{"n_layer": 14, "d_model": 64, "n_head": 2, "n_kv_head": 1, "head_dim": 32, "d_mlp": 192, "vocab_size": 1024, "activation": "swiglu", "norm": "rmsnorm", "norm_place": "pre", "norm_eps": 1e-05, "positions": "rope", "rope_base": 10000.0, "rope_fraction": 1.0, "qk_norm": false, "attn_scale": 0.177, "bias": "none", "tie_embeddings": false, "parallel_block": false, "init": "orth", "init_std_qkv": 0.0739, "init_std_o": 0.0917, "init_std_up": 0.106, "init_std_down": 0.106, "optimizer": "muon_hyperball", "lr": 0.00433, "beta1": 0.95, "weight_decay": 0.0, "lr_head": 0.0138, "warmup_steps": 200, "schedule": "wsd", "decay_fraction": 1.0, "decay_shape": "cos", "final_lr_fraction": 0.0, "batch_tokens": [8192, 16384, 24576], "seq_len": 256, "doc_mask": true, "train_tokens": 80740000, "steps": 5573, "dataset": "wikipedia_en"}
Each number is 500 + 50 x the weight over its row's rms, rounded and kept within 0 to 999. Layers, rows and columns count from 0. Numbers have three digits each. The size before them is the row's rms in percent of the matrix's.

# layer 2 MLP down (transposed), 192x64, rms 0.106, rows 144-191, columns 0-63
096:496442594522538533590468392537491502475532443473501562556512393534495451509443347451493462465525425472479480471441450476518551513550498504542547443464473451629537495515464551478476519578525479
087:487454511561565583424526503473520479525523486468480458539477565490439534482537507487635543589485482504498421437462535455494452539591442477482501449371542445573404528489475444610513498468519510
101:438573443442444517520401454488445431572499495493511462500491499507448505492485492491442548574463532450627497516494509526484457485594519545499450614433441475419517519496494582447510480458629563
084:589520438492454508480490463473456427470449577512491537509441473497523458498486456469466561589449519519440473500493545496552473532512591421409485362493457568488402501438540453570426469566577511
130:603573521531556511589549433482515501435446496447478521461568458422477472507475519505603479566522479475404461478454536512550529566512527513549417348513488507526478412494441484543493462473461424
093:465481443540481466433573509491459478491518501545543507544485478436578623486493516480469426529513487550400525504431447478368463440450559552493431498490485450545528539535590543524477638526551523
078:509485496489498465511543558483482404496548490479523478492498528545557567416579491524415440388512464589483515585478479568508513531403424527447491541477575403430513529557476553439555562465500585
078:503476540462508509587564527482481473489477469495511449516496518454523557534492534452514463522535560381461483462429433504504561642515548590552538530574407441528471556474401562552412449531539466
067:506505396536542539544549414478481524506462417524437530473562566523481547557495550557525546525529521470578501393466539435527449473503497500530410443475444577568493499572444414466480385471495563
087:442515509468565470531433469441444477453510653518496461394445454476474497482416513522493535444386504486577511594480450539497521481578439487563511448427535587495479474476504416544548490525471517
131:350481470559490544463452512590458472527556523597487445469482538573443572490462494507511469531467494588476558556432479540450443448543562555438471556475543473449497585461518520536536486423583522
113:464510524391530553486646543474555520471481441407508439499492502495523510544446520560457578490508523496498509574528470584442606481579533477471392470561530506435503518503534591539493461471501581
131:454406424478462587540474554537514494536510427510462533510486416552455434493422485489472463459582596489507495513546477509427466526551524602501424518445592476470573557532501436546473447471556596
095:509548576430470473501474407480549609503491456497502490511425550450594472440524576571528548478503414488507483474469459374566491501604502444522512422484455433504482454525494427497593537550513500
116:509510526545499492499525457534419465494478456435437572513536532510509380516569420569398461505595503474564392478526512599420522514593465535540477539509521409524563492529523584505520468501486451
074:502485510478543508523539528486498472404472456523410383482506435521601507502495528471403568479467536495474511442499503462563475514481436519476380464492521469443379621551491484444460549488592465
085:504494491438582518433494524501482413447586570481544492583510484435485513528534536528511472503501492540499486571483480404543494450507461535586416545508436467459582413645470570431443558515540495
095:541469472533477480514522536490461487435542525422427503444558467456492557572533431483462506511562546553417489376480497437525540497530549513507558383558470513474591406587535427492571553535447522
071:523428441447474579613528564541480476424514527454568516530474524451470588466564549441474550507552474568533455543495477528544496481507534470484462524447446588464376546379403508512476509534492487
095:500521621486466458533463439554571544502511538541477476541576505514501416547472476538471485504600520453496537485525559489534414493504464460504461380498468523552607632533448403548501449511520446
080:512519474479543507401558480514520501499476404476573561463443399487458494516567412481565501439433507507516470499484507419513540552513555551456599484484459473446564474455561400486469499622408498
087:456626459455455545413469456511488440382508533429479581584536517489535593511505475517482509526472558533490564561467522490438495491617553461489487419441486520506474412460516473459551560431522491
128:471509295497544575520451481468485671444532532456458479524528438484488486532518466545524511527501483578461529533489529461495470511538517526571526492496448496527509471417441460513479610452460486
094:470408577477486554500606495525563486522509482465527467534445510554446593595562511440447442435517561474525461537557569539484508437416531469535507531491482442415471430466536621505480578504464527
084:553420550457541439444546503537538515549479638463424526540531458426514383547536575543518420466552466448529490542523401455481519468452549557427501490493521412485488477447478532489539551537451547
144:467497582501540573540469543428501499449527546550491447520487505508533566547431539534501564503550514444549557552515488530455477508476452620492456613413476477509534649514510530551558419461588494
084:590507574464488625461490443511536516452462489522489520573543457519514472612439371560467442533562477481484492541458465500528499519486435482614496412470569467503492561495540481492577459528416520
131:527493494466495397466506470437488494415485502494550493458525463467427488497483496588485465464467559488411515425429495506434507527529478405557421514492482521405520450588496479571480451464600355
093:445479511504481421510474543445450573615473499408493420567512448408528440474459455547508484429518483531561494495511481565573553515636402466508580504442496473561521478535531471570509553531484501
118:429445477466445491472573470492477629491538505465539542419529405460485413433529404477480487478509533501481453558465477513538489447588492519485452494501491504519526542602508651466475506504582579
101:359361571576504524530495418468495537456458462474566593516522499514526486457544526499508471507453564510514508506494466521402486445475485491460549569390569473525531479536458563586532475544451452
106:597480413552464442475476469524464500364438528453493500412526458409485466533432461530496483508483548470540566429554415539515484536566490487544526412615529460555472456524471446503462459562492456
106:505569459630482467509462505494599440538529544584387556461459507483550512481449518509490542552481536501507505407522601496446479471457482506447478427397459437486490459520447397526462475531462425
061:526579551499476461452454547478527435454540470492447494584420542514482513453517495458475528507468520430532377573533400461519434582498423494490453431522529500516406554418433560483468527559567437
107:542478454456439402534397477511433474400472537604462612450556451562449491481456493521530466559489457493493439486491534433530471562481460460482530438473435540436431515472470510559476498585588480
080:454576601528496404473458425491503479537473465421513517480414504554501582481465475508477577536541458513464420528530520462558482527523488500565469433453503509504468423532421577456406491586560609
073:488562593499496455516484493573508465641498436517626462446537435440473467515499598488528544578532535514411448491588529529479467459509566488526441490494536471425466477500552589495537526486538429
108:527455573439559480430553469496397518386501452490568441548574457429518444553495547452439468437569525522483429445439492480511517557479525542477426588523455428493540448444448470512521526541443440
106:449445513472549605443545490482527464472538548488469484578455456395490505520550538421527470565417519457494579577548510484426488453528503482461610487478571425494510575493480370484501551502569512
099:445586465473548482495472538468473449464522475656480494484506470492491485471429524437473519396507507450465508569512524471419639432448496448470544533469558384496575536533514444459559539465499517
106:495486548493514510428525406472522419536484526549513514531515492459534657394412461562513491484438415574508493548578486498594541492503585505462547525534509547574486580529529489518475599508499529
117:483548458466437539427496495455530471558471476489448438502430463470434564460539539459440517442535522464422513483505573508595524556507475468410562431564483481466633424437500499455422579549469544
136:551586453457473462543435419519574419450417588462568461462484439503530509537506534507514447518511493500453496518470432516519489500360457497539575447475452478443505412554587500450494424534578470
110:424474544472516587458503522503554429562498536552446425532457498516484567399462526571520468429498488536497490440550512489474490445470402540502506609422561455399574581527565521503557473546553518
111:540492561556510448484557428494412529614431517466456452473479468487431520557496529568473466494414585504509520457444510517466454385520429592508508446508488441526649486456489561518533481526499531
077:543562479460526467485524435441463546485431457549421575482544463454517533512474453551391514560509472513545395492459452471534461441439453411522437499530542417467575424500475584527582522517443562
074:414492446476523401467420484432539553484495601439445432575535473515484591546518483433524605548520474531487491512452481453526566489530495471541544463478427553587559473529490561521449556544519600
100:436407453496542599493539514495527489559513575504590614447495488527484597568564578524473424476497500512533512460521560519481440531559463562444520499425427468506465488498513531483473617401522484
# layer 2 MLP gate, 192x64, rms 0.106, rows 145-191, columns 0-63
087:498552532430427492526546543519497509525499477553421354479510475477509586517448493527488513510424470380461433501510405559501452522490557570582443451487458576419501554549457488566469519519508572
101:462519521461506411499494545501473424500555579489424448540530476466457458499467459420448535568444526528552544619490458551461446484531549459442479446473432485471467535518401577406565543518548599
093:501497622530462550547597445482480552475487509499490575500434499471504517517528498514520489541456567530517469465561593564513555516437425530505450553376493470458516489513427436435402555539532616
131:457478512524491441402495487518581506530506552465539480493468516533491485539588576544469542483413563458501625540521454598518515592480506430531561607520516557432529458486531596483473466398499510
087:428487375480524525508515548454580490565453542522449473516541486442456498541462513542556571492488530471573496543479476517549483482396498406544484498547509430446368530515510477526457413626474550
081:522501506557479500517526557520421400459468496446583488433481492478605542415468499543433481419546542540465547551478474503501510410418478554558443504539536457444438544577637489460529514538533541
082:414498484502479570401548445535428472575488463431469500527461447577485468519461443462463527449519457539558518550512538454534404394463514422425465497468626472470552498493544474543524509504393513
063:502415463538508541603454509510547592565505481546522515421539487534507532448475514432491537492509491539551509460391515480625524469470547612468565458577448460506470516571578535405542441518519478
092:535512465484529508485534479524535438357407539442497560444535451427448463552477568485408506489426474447496448596422457512459423544569471504476501518487482534613490498466562464520438440549487548
128:556545417416502512483507565468584474621532543567513530467477481529534498453456478523524453509494554447625507535521475444537509588391471437609547505498468504535532539437607512476475523547513531
106:511457415439465436412454536539472507426597605576437597468493537506550471491457539525537492471469497401474576513473520549490436546488450482566480465543468537563468498447429515459476481589567451
126:536591476412518439535522533452490530535498534525492456441528518454505560552398450494467480480451516564541515539412477581441560552497572500569483532578446482494416485465386494437512476385473444
095:521435539477471572556485574547535490525515524559471589440427499441526561494527440511537580579348554537497596512449450500514491474514539450548514476493506569471467566496440484457567436432468431
129:416476510545515519495477588479542548578507456570566474526454539547514598494436515518631532538441531492457546476373528427559567471425510458501514408469524576512453563478459501518473551506544533
076:449514447514526429518489583503520509483516525480621545481480411475553459534413516451489505507477590545366430514467418494454430460511384470535493505523505523472436509429501507519413458447575454
092:491488494495494556425501523452472476401545569532478529614445433376378521556505526532452514498458501545580564508448488453458466550575493494514420511507432466504513516557455441435422548538456530
098:469486520408493563459528540438459522394567554554489475507586454476498502521625479554506501488545494435423484534483540527481505532616461467577510549585492507470489520402542415422560485514443532
077:533513545435487540542403511518491455534539489509522521496640499495478645497503478503468481473450550418464548437508500646470469543369546474479527507500514520442455542526485451565520463486544431
095:512460446450570489466527457483536469514396456457575435492506538583509652465554463561530481448574464631534476536524523545523508489505503570503468528492558553506471515469468539402595447506473536
080:382500480554513455587522571500491553454526484510569550491492573531594536492534554519470570514524481447430468433509423408551511424460571522525396525514553528593486549456487441519522424468546482
081:471424528426559481506575512490551478554488551600435384447445545449512515503475514560466510430495508463499468474519467550521548529440454482468503587624496519443528549542489558612426475589510521
124:446462454513490483557439479569483628457471479431460528517498510587547442439452500555610507570450560548553530530536549474459533355488510539533403561472477473566548519500526532506480562453512500
098:516502514475417555536541507560527549518536436486584459490520543561500558577532563474485509488522512495516530511557540492542513481407542440393495525558502521573522488458394588459433428626544592
081:561507444495543459533554594517453531496473540541478538557540517480564550472498472471541515435511466604423607513483579525543560447548434549569471536399469517433503577371541481478525532500453477
123:467514424465395443473519549534537488588483528538475527561486515463548428469515499473485431440444510515517479469490418518580535546563556433552549412553446509519460480384517491419488511561412597
088:477437635527518479458508615540500510544542492491510458436504576542542534460608549512506574519472528470456448490452602405540510500513509429387501565528540448502502541515432554511499587465494480
132:505470469517527404488516480491471485497482528429476548429532413466414490492473530552530488485494609435386546496444471523405521533494546498570487591482564510431457397513509478516477396514578417
088:477434493446528482508483520598535441439543536530542494525516530529593489496535548506617445641405551458450552531493508509569472433454541542538524419513510526427488482435540472515530547420414475
118:570572482494498513521401555401531463466441552522488444545509547466574612595456511551470475511502543524454505504456406544429535533485544501566454561546553458476487521406483412526479462477413458
102:571596469416416535471424570532501500565584524594534463529507499528517516591439447482551547479587515539429487484505535491524557522542482486580486471620481501411519558459475485434482550458552512
115:490510427514481544481483529434487488523499411513541444461414513444509581473431404622594544528477491497552529517540438524430502389547573497553483511531470484404464510475561555527448534490594505
104:511562496439508413553482471509564416440560550626434607512451505452505543404500523409517517503526403503467529470514444544432416536422522537492555486470448492520459533450485497442451550473476468
070:545483491429466446491470463427518522447532441511539474657384568516501483439481475476558425509482534460502502540538526479577491496509331490429557437538564538523493508510479534448548530504558498
102:499508485462391424434364454498488574433506569603436563515502441510488509491462503524575425499445459482528536514490506446447536514533447501466509476525458536507393574432491550570554502491549422
087:455574597543437472505503459475433426487539467547445453457483471474461589478520517543452562507488510528493426473524543498528435598582552459423457531411477498462499548558422488406392543543537514
073:537479511578455447507574511510395526614488532561560481493521416430537484475561490509450508576554503562421552529513427563452411471470535495430459470455572512488528557480485574572545562562517460
113:456486489497504602493397440519496431565504539519446441645486548577494522463535459459565398443451504506514549418498491485477456507497526414494501455502496515521601575535499438515588521527475576
103:457503507527426477562417432506485384584555515530538541476577575506527560493525479537429456469475546576469448492541515490507435596570394512407490518516493513512577509473523513536474505518374457
094:456551539496413626537575547506575476573494464453514506449457451459498562533505466529564416479450537565555496508509552513623431526516458523399514499443467485395525517495464492546404515510475531
101:510461571547469555524442517505428627536534468489417512477450509620546446513562497489447490537443518435510556475510514382433524477447547476553526408454513513508426456496462560533414420515482486
124:504522460545458500587521513453429502367527469478513550502533501366527441464420477553482483502464520459450530521496518446565459442475521618472496582438515532567496526476464475403505386558481496
136:477596421407582477433475431501573548507470582534571433516422390447538504515488489462543492537512581455478485520481489499437510511427460549559553522457445528459515583477597542484452447457492486
104:469561460491416499403488490490493525533593459543491408568420478425459537521554450557473485528476417427548544578534474478536498509454566419466570484536492455493448448486545548535517454395526406
116:523453542483453496519475573473508462455491501502410488511502467493508491541503476547456434469464424488515515524453596522532600582552589447432644561470421540451520572549434430474453570513435503
078:451440466432417380518484435502596429504483557454466490513547457431575556490545543525464437545484487444528471512455486557518421494534505426486478427409450412519526505475464518521563533501435598
080:536541446567525513526573474590515527508511508475567580422440462545528481488530491524486480524501539445598440522533543484536521460463426575580427475523592549415462476553620529448537466461590469
091:466536385484522509490456556485458516519484448537441378591450444462472538500484435508575556499507540510464525444486580471457486450494567480564548521502519612496511603528518431495530418617495470
# layer 2 MLP up, 192x64, rms 0.106, rows 145-191, columns 0-63
093:484522546600596564484486533435573507475483463472507535510508595463406485499582485471568488591517472518514384457534497495426533501519437547481493489358571519585496467509505529460534441503446547
108:509549400434433551444442420524525432488459491533576566493434539526531556514508472579437540513453531469530403436516542552465444558553466526474472617459516512435493505479527395577462460511460518
096:492542639531477557569554519490511490557524499485465514425483492573485567428571579463544471501520439520481445511625491537495511531424497572525521590464509483510519408510457480425410544523475588
131:523463554549541445452552501505558549447450555406562533497501477480519396562573578586505522467468561449435564447450486549504526608434499477534471486497551547534533396460482563466493421444464514
100:532584453521472506496596512488433522457443596470566541560454445457554578513525541519424414459564472502401533408429461487368426462500525560492473569516468476532487521509533531518470554524485494
080:547507391478533436442511485482532538551582538545469482564489513459486511564535491443525511410473471496515447485491540500553596575550535431466580572461400485503451530442353508489473490457540572
079:491512496572504502428491453612525551455515483492479529532480475552549467441547465578521466476432406625475539492560527461526507422522522433402529454438630494484597519504529491506563520449446516
062:493471512478458531565442601507563575464488551578519504449521501569513475484459516397456516533482511515529491426437482516595443538453488573429553490601499478458514461591655508446522516464495472
090:525462446537462486450585550529466451570451471465501492424544471574526441523501459410509481461554473503564509525508387519430581515421448551494528499429502480448495576646571534551537505472450472
131:374485534603462549467465476539439538416497476492446434523512559509475540507516510473530536479442436560408521522465506591450445424616580540436462522493534525444462451535458554549541478427488494
113:470554473474548523536585546475532381500409418425533491488569489497563506592508526587482532451489558469513442532457368541480516446481471512547451444539550471402511444508609510488500521485476480
125:459477542468595500572513435497487501445520520512520587519577418443461453418412516408421539523526504527491548431514448433464439496565524529498432553485490495479507565561515475622427485492578551
101:488554576437366495520476515549492535511454517471512494512363571456495486440595494521499535507469490494562508472477553402545576454586503454531441415536510459479526491478499439436622457504534509
113:486499517564542561406539492464533424513528455482538601573514471388475450511536545509474483456492464478504395491469505575503507558495530479421603482477538405558573476489488541594520621510511488
076:552470471486526567373446553457492513420565535462400527550499434455518528472509513583509497550412494497463527550462523530581521460439450505514499529589459519513487598481512469537392552423525417
086:532562404555525521469551494587472479547539538514434464530515584492463569488451409534504449516538600442469452517488538555617592501476473451526524537532582378504471473481559429486509468506534546
095:485466561441489574479598544454502525418564516545485488494591452426514535533623472590504474478563490456400481503475515507483491538588476497534555477604462494461506494411518401423537480539473514
079:432414425470595522538478518495472461473536416464615490517507559469535397489546522544570464562532521520525576509456489406535464457515456571527460413446593497456436558452498486447527499439474499
091:491467485394563525494494459523495505443448420405558489539536540617453605521542448544507445447517565608569515432537443524514497466538475568536447498495580496546528495511465505409520441511570521
077:448564537456426452487498480498555460469497460521583555458389575407492447552628469539434475545505524460459460505485498408592481443498529509485426538451524476454513509507523448498488404580438534
085:479547487490488529453443448592508450384458463446462604505542509541579473523530536571534471440580430562525514517430454507430471487536471484562463497389468440538514430423512441418505520489540547
119:448475435470560467529456466522535579502448489467464503492479468548536506410456482490600504557474598496552558443516478509562578346428440570488453568491499528536547565547577571508496513455519462
105:472535486539477455495428465468441474444452538505497562472514464466556370402476426535529499530504396523491440477431402472467505496603454583558480494481527544454476481522575430585583496459504467
091:569502530484517441425551434547526506476462580399409430588465476428517439566494508474517559495490403504608562531513521502472494433462552551451402410448505457474520549452498536509484467528451519
122:547528584528551549481487442486429498386542480451482501460504505530439557520478495529474586519532469476520525533494612467430453493447422526434467610420568488441541508591424504586535504503567468
089:535443595558493453505520635582450461535478498500523514464507569489529486476584545480496578412406537448421424450442616427502474509549514452454507513539483428519491497461499573561518538500509486
122:569507383542522487493486540526564510541451579461415499506553479441481527448473501498595545505500581437456607537475526616366540492471560525569443528480532511456418462496501466468500453467504489
083:472534561527457468500493592496479451628480514391533457468445554421514388552483501503555538411528517475546479458490463545587604476525484534517501464442546427550493413468570503569488542524481490
116:409466520500440495582577425463543576555544573485534537424539489452433484431461482534504560482559524471470478580518520482514393431551466456491472494468410478508531435554556572522501464523599571
098:457371589503526455601546442496513447465466446472542547462450438497505410481449454528467529504469440471515510536531500515431558488507543509434578531353538493593480522519493574548510525434503450
109:552449473522512515514485447444413476429447462498537489468430452382460569525425438661584465539487529516517538463538420514476479414575517508557512452526473525442498465472517498540432503556558477
105:506552525522482411521448525512550483496558543615370519492424516432566514486487454490483459466441499519493517451505606520467438464480463453429499464410486404491560508519391428440444547474488464
066:477534541462418456393539556507530565535437526543484491459584488517483534551415409490500483462509379531501551534529512456481502487473458440545489425542478558500405522484588526619537476436443553
107:495507419475417354512399443488448483430499554609484553529481446514493490501421487536517421520489433543420537469493481499413481553517440495463484504466483534519437525439490530522530453474601415
082:548475504562526496519546499513492450622542510510416479455588484518445556476469433499497545539396604522532500476516495526412502500491509466406440588427422580491463477497452395516570520560527508
079:488450466455504471572484548505535523457540526586454449471399499588509618543523424583545472481513569519551537493516476502560632506466482465511442489508434499549515508577525485579457377472468494
110:406506531558441497528473472527469430545510561474485430585468554600492486448540549518480418455424479459528537393500469445461509489491505440512529459474536530473591499526461423517598481563461626
111:551521582512450488478503546522496573413474424478513481487479467565482440503498541521577534514614406495545477507443524534555581494435638505548465511473523546511441457529491561455447440537620532
092:526512500545474416411556446552403569478435537503459602505540449562519528537473532569414502577553401475490475470471484480552442456516472535518436567573519539546459459478473527490400556541550451
113:560512532530502455503544493557529542432518547439596525461448491495477404579558583402505478457494567427443457473409494533481390581551417468463434498473480504515524555452443442525538469538545531
134:469539525552549489557578516449454491400440546494588600441588530443508416449533556496456513453523495446461479553417484397486450453533554547476515566477496516588472508480482466427553411505485495
137:511595470440498448515469401475565392465453618507579455497512429521525544584431488496566443483477521528474541506422463534498547492378501513563573479506472515458479517519541558507446419554534502
104:470430516495551506621505512521510457497396552494496523435588496580510535482491543446509545447512591543458493447492541574473526449578403535527496538509517514478573588527526470479448597569492607
110:475418570442517506500502524504478470480505412488482488577527472497496494538470447503546453441475416483448535477508616493522562516508585464408622584468431546463494546527521462463496629576426493
081:408522484438444431503537462508494445502498616443482483490427441507569505478526575477454417422520549416360547475511432461414523505507561508540485487512505524530476476478591454519514469555414538
084:487463559504582470491391497422497518455486436513490393514507535449482579543530613425581436444509428509500545479447504540420526430496540466495518511528435433502561521518458506584414484440444529
089:576470556496541521493560532469506487514448549457592656460505486471520524554521556536420412448487470468540527533524451514472468517512429549414501515524439389527449456451549528468525591412468463